{"rope_base": 10000.0, "qk_norm": true, "lr_head": 0.00816}
Each number is 500 + 40 x the weight over the matrix's rms, rounded and kept within 0 to 999. Layers, rows and columns count from 0. Numbers have three digits each.

# layer 5 MLP up, 448x160, rms 0.157, rows 254-426, columns 80-159
432489465508497509458547474542498335435498474498485436454502504484479474490477475505528459466477528545470504528461580485400443530531482487558422554467619531511499528454492498457464439491523423473529594497454529523523551488517469608486498541
491504575465478460524501468549460550484476489548444481512524489469453481554461487553540463560486534481507510481459467564476528416551532529490462427436474529552382508486535435542495540458494504405504514482503466524548463465550503542423448470
532512478558429447481548481519566516460488501440517499567536497440459488502498451566517426549484441481479513464498548494487473508516553509459550470476566493418443454483570482541505393436496493536586512505512471529569594565593467485616498430
503477538435538501455518411566401510492509494471480504453515533576550476484439494541449447427526434476579557516482561567542488557404449457491454456489530514523539431479533500503550512597488465489468411504438509510594508532470501528533437501
540456456506517555546484473432452555453499486557476469489550465599505549442458525460458498509500491543427472527490442503454540508511487508463512563451562537524496463533558458549539554439508439479487516488518531526447551518486480484506545528
456538608434524586525488546432515507533554531538516501429505523467550507452462512435512493474498519575490524570522594449506538501515450498480499507533477502525503482483533525436502528525512492450528612515578534487501472459468432502521495499
499487567525576507452534513560597478498528541517607499548526521598476484495509565509548516531548532496576545470428478559535514593487496572466419461457589476525490490472520481558496511434512527431483464505585503486472521513578488526512496486
450497540465503488491592482497467378512514500522496546542405528483478481431537520523568554440542444515476491500488534490516520542487520493460508493492487507504472450527399508417430442470522529518484514574512467597569545449613438534491522517
526568474484517439459500452596544524508617542496435433556513455521542506446509507560512464519543476534534501514488507498508508566481490508525441498486480511558538489433502628578517539473563498464505489581461573503455520481509445538479453470
571523486495461476551502435453482481472596556460571473457443571553489398492540477537476556541439463441485479461407501502448478480464440552561491568428466480584464438521519455541531531514514517545478560543506521510456525541561463468535470552
488537542475455475498471467525517537507557444539520451379426450440521477472523452494550494476538451471547383561464450515540465482547520440517412530472537495465491467472473535486462531555493492475517475562529492488519499463493566546527440504
486477455513493588559550490598466455479496558494542552500437496607570461527464446507509550508541483452542451555511462496538396527477474442472459465521432523452538484474487502518566433535471476459536545494469544521429445542494547497512470537
393504515519511551407497470460439497431534467441482538436553504546567578504530492420538517531443450542531462534485527455510492469539433491476491506582520491529448505439523445561511485528419477496532539473542529485514466440563507449424477522
467557491505503508494494450479556497486475518488522482509493524476551522407455556474524546506513442573497494500499529415484496565468438464544545505574538461512508568526529478542493501483544505479424508471596513511481488470490518482581515471
541519506471494542503537448495467484468550553456495450474508540517432593478482502516544537520547476535444484571444516502514504461549492497515512512507506482508506451478457530459385560434534540558485529483534631437518462508506505439497442491
480497428526506518434529519519498575563530545420514491468489484493533538501489492507544549487533475534613573529553442445458501490489501477483470447518486489559593469493460499493446533525503475472592528496411494451496464585525507545509530463
479525520468537511437455463493480445454495422527500538533409490504475465500490461525504427396503476582502538472512512495551554504467422572476502477469471468519490497531390570486527467544477584617430446442496433545480516456524486505480486598
546476579502537496453509475448469510477490481476536454385490438508479515423599438566437432475509514490473538504602498509551538551491481457537520534531461509494544551501511482518523527518465531489521510434515513535564487492502539516476515519
449540463589497530499529504459534451489443544562533462453486506576526541469539521510518484509500422586497537544542535479472506478524533437514561523484488450562488518526458526498624470555502516472450578513441392482473527505452546500470551466
531482526516539506431405424480566484511475561521506571451499450546552510527482581519493441527491526492571512489503571593448543458580520520520580502472486568424546550510514527476512474408565492469406492563487505527506456464499512523565532530
528498471425480462388511447552562491526508501521518506547530550473479508477485523518514525548500490517405498422444519508495546531473465529562563505544478528462520550425463497531525436557486490441611545530477518521483582589525459451519480469
481499538463516541509405489504394515438509442460478515435495484520514511475505441500437444484488474497475499519494486429473491542490549490538454527547461494554463413532540524485494478507415461553462512453462492465471488478459494517524536510
479528436466471404524494596497504551548552475423473478530451513485459444412437533561535462531507412543507438498459507500455504540484459523526556529506527520486528484539532500573532482546570542508468517491494503475439432471538439497545545522
511570498468386482523444499563415508510472487510476473517433440500551565533503526524436545513451548529523520503454468503495478558473557496510518477537472449468494506541462541506455500450522536481558507433509619477494570438536479541480574491
460498460515471496452630486533531566490578490496382541482536481490516440459478533534538456440401563540520453539509458504543463453529423539527399557500525497495438454541539456495457544532513539500497505467548505505463537518503474478398468480
477511489501503444535508520452410507532473453493481430459454472483486485545516468433476482443472524558525448577453536443450500567516481474546433505451546526584505513502472455540490513421477497441494455510492450583450450506455499474463490439
521480451582495450522526462565527575568547401557551482541501505498522545466506555446497521470440457520416497445501481534476495536447516530565582483461524493512481445489423504507541544511478432506478504570549512440411463498534488545486543494
518492634467498472434539510527479487471510488507497482478500489495512496451556509483468497518535457526569475564425493492438460507477518496489535439494441587559588532462511478510539536488534440563531568405520578496556449508543504456506519525
453528543523542544489476499561499455543504466482540551475518542458482529444469430517500443524558521576579491558530519535469530514498466521471496582475529477462409511445484492502483483551490548537486498536517471510514478507545424463514536513
406471421490457460470549475481542527505549551473539463477503550510486475529442509521536538506493464478445434495538521533511497507446521495470486553523542503505503452508483517552478399591531540530543513443551513439487497515520504547463470536
440512488508516507504452511518528479580533559557536507502554556518517565543472525542515518528533446376526459459601483456510524569458474544490480485560535484495512417521538513476447484518478491430462480526498477405501454507446500588496509472
490475502470483494563560508454479508526537524481435484496507538525491484524514480478500518422504487418450509470500442504503433467546475508511495488502527550514538478520524497451454527485497432505563570467466482458410557441465529492462465506
486574470522520553438468539511536465540521527457515540457496478464494517547466578472487484501454464531484561475494556479406581513576563456530524515470565441520445473494428468528570457505482440487536556472524475490482519535449536502476520433
467552566497491514452489446527522510473486530524515464535535474496506506457504467474437498480539515493516481528490486484508456482517510522462487548487462499507450504509488459525498494501466561468447428598519430479548487519566493565511516547
422450437504488426522470516474522496448529531495523452544510516469558472454564494537514527526474431461457431504516482547516553496496442476546473488513458530549474509511544561547545544492538517538484484466452466473533566509515564525537568471
566534455495509513460572523510491539524480456445514527463499562425481527507465505499497570451458508462498490470522510466471529439512586434459455484559483461542532454539463502457497425514488454487504505486489540534469507451575562539493478565
517487569525448471496506420495494457546506500517472506488436447435549474557471511552530507457504498552513463557570464413578491456508493482530450464522507500549491518502553428519533485551556486443446497523446446560480526542495531521525543440
484476460485458529523510501503522405470492543470533512480440572521502479480384520549575525487526458510456502581490527550456562530524503468482447504561444472529475522482446460481520548486548468633493492498537460513490529513499596536573415509
497506493536436529493488495510535449515464490449467480497489526484454439468481506498486488457474451515455514557532525525560532531441514423502518544601540474494398547516533445463477498513520556516557549526510508480435518485482451530516559540
555473476519552433516526531489478486547443447486520479563493468521486416454496507507533532527487501478522462485510484505434590468483521462449540498511551548475478539525521451518496522463558538542561490499468523537492461529497543432510461511
512452571470535470502552488514432518504491491539549497548494523473549475503503526470557553483559502502476461466470419543519528545500484518403598499496542530548500481496493460490524513501556531493540433457528428505452524522525487495545513497
479506487586536466482462501510484493507472491559498465459481494438469456499500398476448472529458475448443526557485486514533529452439438500560534503495551528493486524490461504504552430464524540543493542396497535532379549457545526544481535598
504500483462497456563540592521505519491450480453523480494509445510521464460511448417558520558484575500509482452480491547491493524484510450450487468545499531444489514558457466506470548411527466533610535542514478473518528466524503425509511571
560467449475487451468442479514466435489498512479447531494484517454495591458435517525488561464525470493527449517557562480449562564438460463453570538568483508530552468521533432505448433481556527506452458567527469517477497568427556507564487467
451457534447483546596471509574508507466502440520519520454533511495481536511534399491481509421388512619517496516547559460466473494477535547500473459515543509456540488499550495478538532479571499531505512472498488560458514603499554472455429498
579503488502577478507472477547437515496511490496507544551472524530501517483533516550492435491385503543544587516468527463532472508477484514525501478475458571570428533507471468539482524480467427573607546508443481556509504505502597475527468514
438437492480510469530533477515480539570519453524490581571520539534487549466502496598516477538547513491526474474466507444475562505490493550561480480516466542462492494511488473538491554516549517500495494522478550472487558501545517557451467468
520454542402492527488499466566576496518544533554556490491443462466481512407493473549570462451481504501531444494508460485488503461444559596412466490505505554474568512537534557491464452452593520475441525448516449460506410617473513430416514534
510497495497482504490431514520552431482460491497459494442513488534553513515506486463528473448476485460598542422466506454555517496475424553496495516454504492530459473450561513446504526396523524490524526488497516441547480477451539498496519495
511502445498465520485550509515430533481562529485497520550444514467495511544510437512521530500544489508461552541512447461491499489490479467482473545592567526480528489474482591530548549526451554515456444541524456577480457552459542529475506493
464511510515464495557545500524569519518520457516423448481509477502461501428492506538481548507433537499552480536428554551434471549480525501456514496568453472441508497497513508526477478491594514430471523522424491415544518465559512515494502445
525453470489479518485472461442502461480517532502528476515436507513564541533580552469557488450528468477451501574462599508441452509495470543496477531470506506542466494441511517549538484465568617554510448467444517428491539450515510551524555478
550447524466467504528525448544514525559468506501521545436574445446455497501468430478541467560535473551532501546492428505494550484549421463464400465539471520521465546503470496483503408556464517550395558495543456538461463482525491465518538527
449525552565545538535577515465513469488529448525539544505509498522509505498485541505462525452513417525574494546536519493457513533517433477510527500537536507503508438483458474525473418525478477518508513446455526515512455543498440456441546480
477546527493569507508465478498522564579497485524475464517483505578435451453474504487432472516594501494519505431522540532465443481468506451546528454572510513527435476515514514519435529516449496513502511508511525588477482559553504481531551472
427532498487513411524528416473528539534479496442496439405500507502465493511486555519548475455545482568561529497564489490500490480548447592500469509538514555467493509545450495516511466561530535445518518523541456623469478517429523486553511439
581499539547455494435514533583506542497532472436571464594556500513494459505560513454466491449514481530444482499473475424505509471524518524537501538578486503442428512441495511523531581494460507479535493506517565445504556547474522497508544482
470493496508490477448523525495466515507577471482510541565452460502547497570519496520504494450437579510480525495454550406540476456543577551471543566485446479423514503479501466493397518486418534441515470518508569479471484514527580528475558488
490509533488440480520503487456523446513496518579512562549558508449555552459430521461477487562563488417498496584468468512436466526504435526505575476465547451505486523510498446431450440481565494538500433484497556450522507523613437505531525515
522538577456511480499521539495514497519480501533514512504519517564568551495525475476507471531460458493474443503468468521487550477502414540527534460521486518528507483503462492484522516526505464543470437472516465526453513547514507475497478535
450491550470506575503504540427466524483499542425549553465579572572534531538480480512489570556490527487536562459563567552489491467483508531474495540484544506549493475524479491455533559538513424527494502431486423490513506571575534530393527509
545489570452502489509439478540503485528560530546464544524508553503564594533540464519501540486515604487496452523474514466521509487532520512455485542501532515522541510489495461540530514492558460419548456456466512494453471588476502468483454523
511510541561519496525536452421540492513533467457471558489502422457488513539557466481497558555463486481546520486536558474476490468479557428458484525531461493513476498551479526510419502535538474498438472497504528462518468450489529469448565524
525492502410475528531503515567490463478479524484511483521466565465489479564428561543424552482528547578502485485464530558473519519559560578476542475507544504486469467527501532517479521546447505466456456505482524611503566490566566477593492445
582556494469484482508520525469487536486486503474534439440538540491497400470506539507442536430508564467503433557533509587552500545473485478542528452460488457514471483516502431497519525509478447558444572572392484533473489534489485478517475448
525482530504410456512462489559474543456527535462475507446511527471508562536553554565520508494563494427527528514491495465529501550547486459498473477466454495396511469508506521495468440429513514476489515522531471531434500528474472485517506513
501512560506480469517604454539552503473427529534520498492446566409530478515459504521569425486496573518511502411431548443531503508541459545462550488516544568537449451496463458483523532470531479476516502407512442401396485455511487514498498500
521441446424479448523557494473557493519480466477520513495463562478533483570463494492609442530479489517571458485447438498513438488507537463435518523486485524482540510490555538544500581484534528477523562463508472540481455532503506486465555516
452513467485491525507472510498527516473492530545502555431502542480530534521499515495432552561440485514568514564472555507515451561498609459516505493486518523470511456467536555514523435505505426472520449508463506476460453447534495517551550550
485506501496507476531514479501476580524461563471520534487424519544494439535625438487526444517403470530442529521501507487528555485492462512438415533492496528508465488498526540510499462484487511504496487544544473500477486486559543497528450464
470485514485582434465568532529435546525433436421405484533503528449499534495533541461512455451507540501518469486484566424486528514537516504522449442452501538520496514511561497448562597511545503497486496466540458527514490529447465541472514504
549538548519544539416515484516485500510513510443488517500523518475493501551474444436448515563498507476485409455542533505526532449490502526449457436512549516541519465539475448537488538513508458448515524525522479443523440586500468484526531468
542542610522464477534507489472487474460517480526478484581485510495442490506467479545454412501520501464560483473445518577536449532456475471504495568599512508561605507545516444487424507473430494552483415490511469472478467477571483480468428498
424552507473533467466481521505510504540523514475509449411459466446481463441486576489485539491480507496488540497495554455444500490458545459470487498459476429486488519515503482481506535437551493444529472526449547500500469513483513524549619450
514491571511467471511574516450518482442514519532574544486529496452514471559532512560518560464508475488474464469449410558455451467552562475508471476515506532454484507465460516461538470531466487497515495445524515555558439468528548507517500461
484565507529505520476460430528415574557530521393435566532428437483489470495508456495480469436540569474523479497467495504422442503523514466451546505442443515490518489492544450469465510484523471595472492555499482437484405502480468526485475499
462482443548570450447463472462489539480448513448539480580547464527459559469523533447504499485496428490544562529461465511487471479558489466539509508503500459558508536437501490403491496568466552507474492552554446453504451487509472502486520489
463458476452461504492562426472497508532520507380542515525521476516483494431536585522553467444468484502556541447477518584500551544491528455496517534441564513476399468528463573464474490539495443556519479530455476502489477530493482528513464491
564477491470516497502503507536493438501500526553520475528516432423498445512514558543461545516522545488510498466568543458518524529554535472537484481512399458555471388527508468500493575493481532459466518500491569540489503492484535481462468541
521519462542442500503511545474491487459570521502577477515492498536354445514528460522494495507449525498441492488476475488456537500429481518487527508470538498498509497522499569496425425454505516467494469437516558459519534447507503513519536512
560473567433493476514478446449487499493505470471470472603405543504429540426472550442498497560581475482518549494581497512496535526516539554545529512459439484476488540502553513558489503549435516457470512519443526488543539537469521504466453473
524490554509421552424461512497508508497535489593489441511441472472468492535460502490488467564572496485440480479483529479523488490412558430473507467561552477483471514498510502527441453527553499468487461514494530493515525542517461525537570532
520543512517476522478491544521461512512562483469530522539445506441543513511453564486465485521524482475466528552532448427502510480511451473534493477490531489545522538440495415476497535530490530503523518527485553482466503480574481487478474544
502489517505487561508508473513523446455500566539481545455514500537532498550522467507487492468436454477498495476498548511476490532461452505474485444437497442484531495511516456486550529542440495456466534507489530472507527509519476519520426489
522474476494527491541481476411489449553523466495530478500541426408444495454459503455449509497495462486526495480473545467496445517491438495473530528490596513544553501534446475446547526482546484465534464445526527530506545529484558574465485507
516503486580520433412453511498480541540444508484483522475556500503509477574500591500484529474426512521520513536467498526547500525488600483537475462587544544553444543507468466506487480411596472535573582539437600494540507552462466485520470566
509501539545467517519525573472500536422523482502447486414516460474546470504543527499458472482537615514579461500499473475483482497502527493495495487512462530517441474546534493473458500544465531508548532410511523580516478468497439468513514527
469446581419548488448464495464455464539450528506487491463459481518533466536434455561442520466530503524474572518484447532516504526473528464487490517556545485519522479517429488514419462461477558455518446540493487485451474442454494521545504478
434435486559544521477516476437462499513533524522516458476470471535482514467450432474410481531532509488419581483557516417468464515537510519531471539459461523453520515485479525474462533493590495532434474550513491368441517478481464530466461490
425586536508430455426488460514570514523502499505481489516536565530428553522522473469477527511522502570487501556440491483523412448536509555522471538472438518547435519549495514552522482492495477506451434555451442473484529476531516540520502470
489464475526536502511439456452501418490593579490459550469492564477518520537560539466473466451476512433537512452484450567507485453484498493518428478448533487549521503448573549491469415477463480484432531482558542546522482451571535468576479467
476445449451462541556447525480474551486571481487527541482509425521477527446568525510507599505480488483517445482471468454474547464461481623510481505559522440456534515473542471505508544479501510509461535466525484467481499528534439482433483564
486459495514464511496460482554538463554428444502496467517467502456493525499467481587518510552520521516501504573569553481428503531515477454476452527498519470506531441507583514511487427479494553535462536483479497529516538529512546488533519454
551461465491497501472428534485490455486470554566535543586498478486504457447583488490505569465467521445537530460503473536499542507511556517436538554546541522525532501501485451485429473528465498518519456492581514556479436576496526509493514503
473498518441511510493540534418555441482514469510502465511397478529462557548501552492452519587524509575513451433457525484442552468532430502527514514444561478487467548484548567484485547501525462500450483513583508453487503481511502506531480465
549547560530486475382500511415513501559588464524416489521497499492509472427537513477509482491489540500525422418532521460507558424531521501496552473537456580535554469532495460438451519556474479539548440537493485541574534499515522431505497466
478517513439583488519540582478460454482506509506460530486441489604520479548556392489460454484471410505450521504442531463490467562483504459502538476562502475469499486523404548524474531444474464539531437506530456472535420469523445491596446544
449424506459490522468520451432475486421455484503486543479492482450484473532499443449510442456456371520592433505436447435502411499487525564511493420452534536480478471522560564504561558493576430455514498487543504438491505402513557469481520508
395472461487469417575455454469466442493491515539495531513524567497455503460491483467509514518529591510505529544483509569494514468440615578459573478475439481504504482475559491438482389484511480509515474525450548499543474500414453484498488496
524470500562413487534433477512460508524479464484491521492480453509580493485604522467516470512531453487475458544488459481539522493540529531483538519491508474525481492476517493470447421443545530514513574548477481419513542488448441416443516595
486534435489420390484504448489540556475449486514489528523445622435558468518506470522520475524487520538506440583454528463449580419423520566505504481485573495534487533505478529528536524527526497509526466483436430428530573432585452521497472507
395498498475451524539448522504484510461449525513492458438514431552531518483465506524476477521460491493426464459428393527503553479522522453517527489499514494434566503494542461481535571521443529561464461516447535479462429550452431475503451506
512438474552477515508515513468527469450467447493487477474437480447454480481488521480530463513547551461480505480527506517448491434548525553484533443486557510435506539536531463547427521456498491479517497474487552464480486478522526484449519476
516486428579463517492476650487505520544573450465539517487539457496518516504453521487539551499464573461590472436516533565515494491498554477462525460537516559500498449492459451565511552545515489518457538494469446475468549486503497453507507505
534516466554456498458446540478486467544510396536494460516474411439528538508471538509537524538443505530505572407484513542541544464434471515431473543476516488516561564452441498493501487541507493474456568461462477477451482569547549461516490512
505535581457516496432526438529435481525465467463478481495483491488472461451462557526448508487506456498483453453509559489513489547526502531571578444458501532531518523347492514466438551464502510464461500508479498517465495467467473559531515469
548455539500482484487445425550481540521537519570521457505514429452510533502567505524550485530513472522518484539573548397519388516509492444488519480478446511516474468580444506458547517516521516579545560578519475515462510488465540490431489513
574513481561397563465563500512535507481525467544480568515526522421505511546507507566448502555550520475577473426542460502432565520525531551460509523479454471514528434476475510496457503507473558529532482496523519441438495546492518514450468545
462483445512531550520452472525445510445480484517439502451450530524430455427542500462474469475481525540596499432512514468505492451459433460538512499491552478481461429398545461522521486443486449487455622531523522571475502470533456512460521475
473458453477523449568507532550470570514512479536419524568490463464472519534441475520489547534477506500520578519516507479494508546536494516471514579475493489478425481452434535428541512502461523491484558556413478526468536448510474515440562628
473448539557455552468448457507483457457477471464485549541508461505495558462529449444450472457485500498538484481436441494444525558495519540502415501495537546608501576504480496499475570465560521433507455527501505487523454453490529423515540446
496539574546487482489428572482529458525558449527450492505476542472493490480624487457459471434401459480525453538467516452506487462436502475471401515452552540488486429462427522555471464418560484497532530465491525511464501505461588503489522470
523490535459487449473576521546554447495498436500523470499514487515421484504560480486559514512565491486516545554490452503494456471456457507420505500496473504423539504498526489462552478514505522487619503476508507571530535521450513470453501498
487470527483512494525502539429535426461482508557461463490499494600506514553482539505537433487451477435475462494518589543472407525488478517460496512582636503434494495488434510503516551479552494502507565463533465487510486536604401488530547535
509460494516386512556480485555465506505496535539542458475434422517513458543477536534513490497524610500492464532457482457530529476520479426529453495562471520571515480470440517503551547557516405448495436464463539538441483471528440545483559484
482534404502494514482518538553471462475436516541480461527398481543525543553493499543564479527499503496589509485612503489491468524430450544503495492471465518459488477534541509447493484452591464446460546532513549485498529520511533456576477497
500424490516540485483471486553487465459550457520515533495470450516425479467547574551520533555444481469486519497495452509439458510483548457461497501490498538539499522487511468419519506574540481436587531502531501501511498513482418541458469486
531538514510507523496513513507413441477527433585519483496577585517560522490565575485412492552581459534466520407472523531611498456541451431474519522538521502461475474494480492514533481479505538447530441543512500497493483515568496489558450388
545568473492502539503525538474448449524502459566453565518534507488478544434462540467509500475468481474503505456471483529427482489453490550493573537413507509511612476491580559514469447558546442589435594525489522517441454511536469485442468414
476498505516441529467526553420531384495491448463465589498450501533483472458497525562525480534488546519504487466548523496456410504497503501618500475486461558557549464477574512538513499517514474469457535488522530459443450518526490476475493523
501430520482526470483427467487494536450555530491498537514491512470463542532541491452570495516537552376499501468446490562520502456486506445465562489528468533493549532503483556440488482513478522538471472506443496438472463494484517413517536535
523520469517512509461480480509500460450493493574471460484419553424525542474490502541454521429535479459528433479562472506531478567514538513447479521522545532482480459545451552456518490512534465571450479508564490582469509488445520529508415594
493533587590547486486474467444437524557568472467549508542465503543533443454547497506497446458455535538526536529486555533563605458437528519522396508433541435528469539444542420494521444447492467458569525545493522571549497510523516524547554572
556500455486475505566455480496534536548471446534556613483482481439464510500512501510547491526426475476545517516508596492478461533543532471508491464533502503435511488507510553474570547438540505468446542500544516538511474492502551485536452543
489430503564470409556518433555421540534461519518523560575508496584555540548495510587471424510552451520486555461536543499512487561433516450500578497531509525442516531471543562400509482515411509537497469527574503538507438534510457527466529450
522457464431498533575493415487471527524520524529470505513556507550571439507583507481480464501419476497487457519509522559500453530505500480489448485449538467457463433418488540501475537462490438547554456531421493449513491546472504528473514518
430541478511511518569515486603505493510509443530468490527535445488544467492501487516537498512447439478427416501505486506523497533423428437489468482471538520555486430492500492550532552526542557509485550516423466550545529554444478440457542458
496471494511549496469456531518447508497461470482532527512513463461530506423426440554488568530573448446487502453502497436504488493481453474546506402541479500477449478482504485513560507552560405513505433530539455448442480487492490511572517446
468533520537507516469519518479488473507459557488451522513502426468443539459498518471504458457524549524501537598493456569495518495441461445441499604453485440516476518532434540525504503510437458611528502465522583508483437501445510555459523489
513578501474580516571528494509561528496509472504474453487462479520513486495508495523533516516446565535492496512427464532485452501494547450506526469445575426505459537546546502504480460521478499469458433453565552572505515509507423485562513526
512544520536513466495571515452436467488548516493420467426498555422538504480523529490467496460517471495451441402503558459506454505491549485455545541484518452603488518440486545463503412551560500576533549534539512477535477481532479469561463396
528481495453534507462539499490499440526490484529539493557515520402451496505512476532479524383451546505583523484503511448456503466540514533522539460521511411533527513515516492517485592517545531566449525537448478515460496542528540523574545545
589470512499463494577476431483514569545506499559533540436541506529461530484484498469476489478489561517454528576493499520541501456570515453503516507529490555539499485516571512492557476496498519585488494537563538491496525540525491432525466540
563515478527511522492517525498478474547539461487477492484435490479493480489495513469469516449447492462410460450469524513522435517474481513470548541459450486522495428577570450543547520499514437482597489498520481527498458516527502526450499599
481566442540490523530597510411460498476553457501500538450548466526519460498526563419579501543461439434524533505535502488520529470450526534490516515472503506526503483534495553396495455488496508446528457549458535445530453506446467515441497441
452503537516486545525573528491456519496478521524549452566488449374484520514526490476498532500483514493459505551487502537438494446460492598551472510522490533511527514447501480477490467446429516492451537494425467551476426538501471502412500471
486508517519495469482493461540486449555505415475547476502558408494514469520534550503462499468461516532473483479485533535515431485505471474496603507536448425443474435570493500592503577523495638437513513521506550507509532490509458515489436451
528482469467476512500502515496519407488501527521497478429510469518574511544496498535490460528457583533534510469468497520484429395518590557466482532488508517524436482512530537509404510532520482460486542486541497536526529476515516538503492605
490527512514426448551546489464515489464519501540498546501492462518486521434533496530477512502493473486569502500436479464545501502492456480516551443493467539430475499480467483454587489511493486471556517523483488539466474502476597510534564542
484452533543519559464429548493511537542505482491479451493500461505446490609511536570528471491555539470531453552488516487507434453513511541540499464530471477471500538517467507553481520440521492427513496536547569455512510494489541484521507466
500533458574570549489465530442456539488558514478509509442399507424541506510471460533430573472459442466524462530536501426514523547499478508443509532523565508540447459525473507561450509457462589549491481503543499493527513541492528508569572517
425523525418456490425536501462487559481495449528523528510444500482444474490529500483471537519514515520428487471501480491438547473554451516510455487510522446459424483535451505464478533506490538516525538471486565560487549438510496530440519514
513472509451501507551541508498549573404466517427510532475431566523478520465496476506506477467576476498500463538431506479448419508507479480507539521473457520524484504563571485506526516514502436479494501438569442534546509550563444506463484480
459474447529496583471539499543434520561507540512552517519548502498454520469420500521443442564506459506505537514452390528514476453498438417537543499455498440531501514572483490493506449514366527528485539500515475493494471496468485451520514566
427472488522540502487455489505462534515487500550532528508473541492379504481485491510515463444480507521510568467499475467509499498548438475529462562573465481497481441439453443501450530493480470551503489562517474465448510442497463463468502495
552486545518462603391493434438481486458369530487440474497482553522496599504496493467524510510515476541544502494493531502494520502502475521531482507483558486518484481507469476478490484558489555484541491451552495546465534519458491460494516547
515536496503502515542517472476469536566463511521517528455534461457469479583493508552465496522455535510528494454387542493512549436554537471566518442449508463549493475547485517441547503498456539540534470452516483503503487424516518450502481424
499557450484466480472504468579510481481479515431445479476461522432471560499494550473538547480453499531498513543523515533506487537488476450539523513438561539527505497545469457481549556505510480526518441479458545494492544512530412459485496568
530497495509449512588444467452471452540528454493496448518502505438467506537474419490484486471522500547429435420433539484453489526511423473520536495508424517535471458539434476518485489540510537456461538493404477458441591507563477488491493519
512504524562392525517457470451517523500514470519539477492522539525506493473526486560503519531515524515503527453456584510516512442538419517539553532493483480509521478500542559459568454512523433455467491490512564484491481458472546507465453497
530472482516501481434499489560531509434515478475454482485508463519473516452448537482568415478520565447488581524376468533566434517529448511534457574510548465437506533460512512515542484501511526542494476552502483541481485535578513578526487533
438449496464489534476395458498493543468536509443515555504495544398535552563537544448469556461514559519489505507490459516527492457553528508532445495478474472539509474541543497480526481505515497543413514532500519500493526491537478458477445456
539490515446509524557483507517434514471502538477494500516425445485528458489585471523413425529518551573502434454525501523546575525559529476437550485487467506550514471560486520522560502457501450570461495522485478473553526480504530528521522559
542507512525511458480488483437534468468484506495565467484465450508516575528530583530483440478585497428460466481562600525512506525503490480454513530513512484560570495540509519537463472449517502451494474585413477508534520500615478508440504522
488505509359492503475519475472499511473495483450478480464507507506470532473437486499449517491589452444504501476480410445449523540448545495506552439443509539523484513564460490557471465570473483570421486447485566439526485462503463516497537468
490469539458516562559487542499512445483554472493516484446505568494463537541513517550497540563432491496514454494502513519568422522520460519529539449524439454495600510533495547529586536531496510463491484592440584462461506458469524460527493496
452484533514458535457536524506472524512514500522433521468551499566473454486556552440511368496477470447487503523551516463507465467566493557535483444442563472503544513467599410495443445538472508452462500507574561504538482499516457434548487454
476480522533525483494502526550458481472462458452474438444464496517438529537530508494427518538485480523436506519410467482437545525402530504485564525460511532510490525458480483480481439390506575448499520486532462593500504451484549479538514546
447456440567581534492514517487444507503488500542475499456513559587485509434416463499489497455519502513546520521469530463462507506409456538483566495441477469567455469453464454579494459451519495502454568507484557572524506483463440568516465439
482477513515526515578473492548563513497504459510502489514497450594531494524541447527496513516477395501480520507551490469494472490524472543445483434442459538531480574549530510476418468534536511516481431557490528540484502519508515470476552472
448480467507577543429520500532478504497537572397485492480544542509525499472475513542538486485453476532478545537493438545480474424424557470507513398539471437514469525475536552524501499467557471484587556491549437519493459528538439564546539503
536424468535478441516431485507402505478494563500466489511456479503511519485496507505446511530456565484409509414522546508518512510510460490492434490551506492544570475421530538499516513425491417472469583456492490503499498511508438472457494497
508495487493514512441544542475487510459495517510583580538521510490513561536445510461448480576458502558505498493497460487500499518489518478465441439508512522477486450566581519498549458494506419427523498483453471468430422540537445533475541505
479566436493575514555498527544508495453496533534523486448462545499559479415497472522514546511493453583602422528454560453509491490504495522514423497589529553551520558496510487475537524479477503581528568552453494559463492582450519476518529525
561487516474447464533578497510554502500466521486496454521527542559503467504486448544557462535512437518498449536556510528478487390520531462529487533514535462512474473495561560469544528536554528521478547498485504566472502512529468450523479493
478562495516509447541503476524552548421429505429458490466500518473568469456562511532521531486521449474543489492486443506489485506519507525496531452446503514535453487591503400560417493469506508475455477538554514435475495505513570550546453489
520470518533491571499411525454529523495457445485498507497508438513468459439526451506477514532536510491514528501501512498486498551472469496532533494547512513530426486550515484525477501456468529497519485436469513467522533487544514405536471521
506462463498451477460508451465486521501453559485527499441523483463440447379468489492490550441516515495543498517451516549560497531539548568522580462549561488499545464485499426442487477481551497485539518521514434529498492514532472428442615519
567507460534517527516471511502397442460487500546540461545516521468501483571539483556498489525493617483441551636559475507543566489498418548471568474504566488480464438544510436474460476458512513494545515543417514503486480443505545449475502482
494568462507510521479498577464533438470488483481449527464531472527491509496544486525470512522566436540440522498533426439505574474481496487534475476524489478529564558476488538467482385549518549443473546507467469490558442480478514543538537522
424473469458480499488485519412480493507494460501529504518502458510481440506475509547452435518487511496501455577461489466450522469505524484536542473489504502530570501527456532527550527499422546465513528500491465487539447518481414540552548582
536545520497404575532483511470515453499455535517419479476488485494463477441441486462540465545537508551520493585492496476436457546602482476533483469457476499483470525445562437449487495468495483429498549518449499493509443478542483524474555474
507539430534521565431527494453500421448495491441514558468546539465518470446506507521492490485476484479494591541501456520517472551562505463518558507497526582478535483500496490558590527500466574555491529547472590460443542485411509488519525489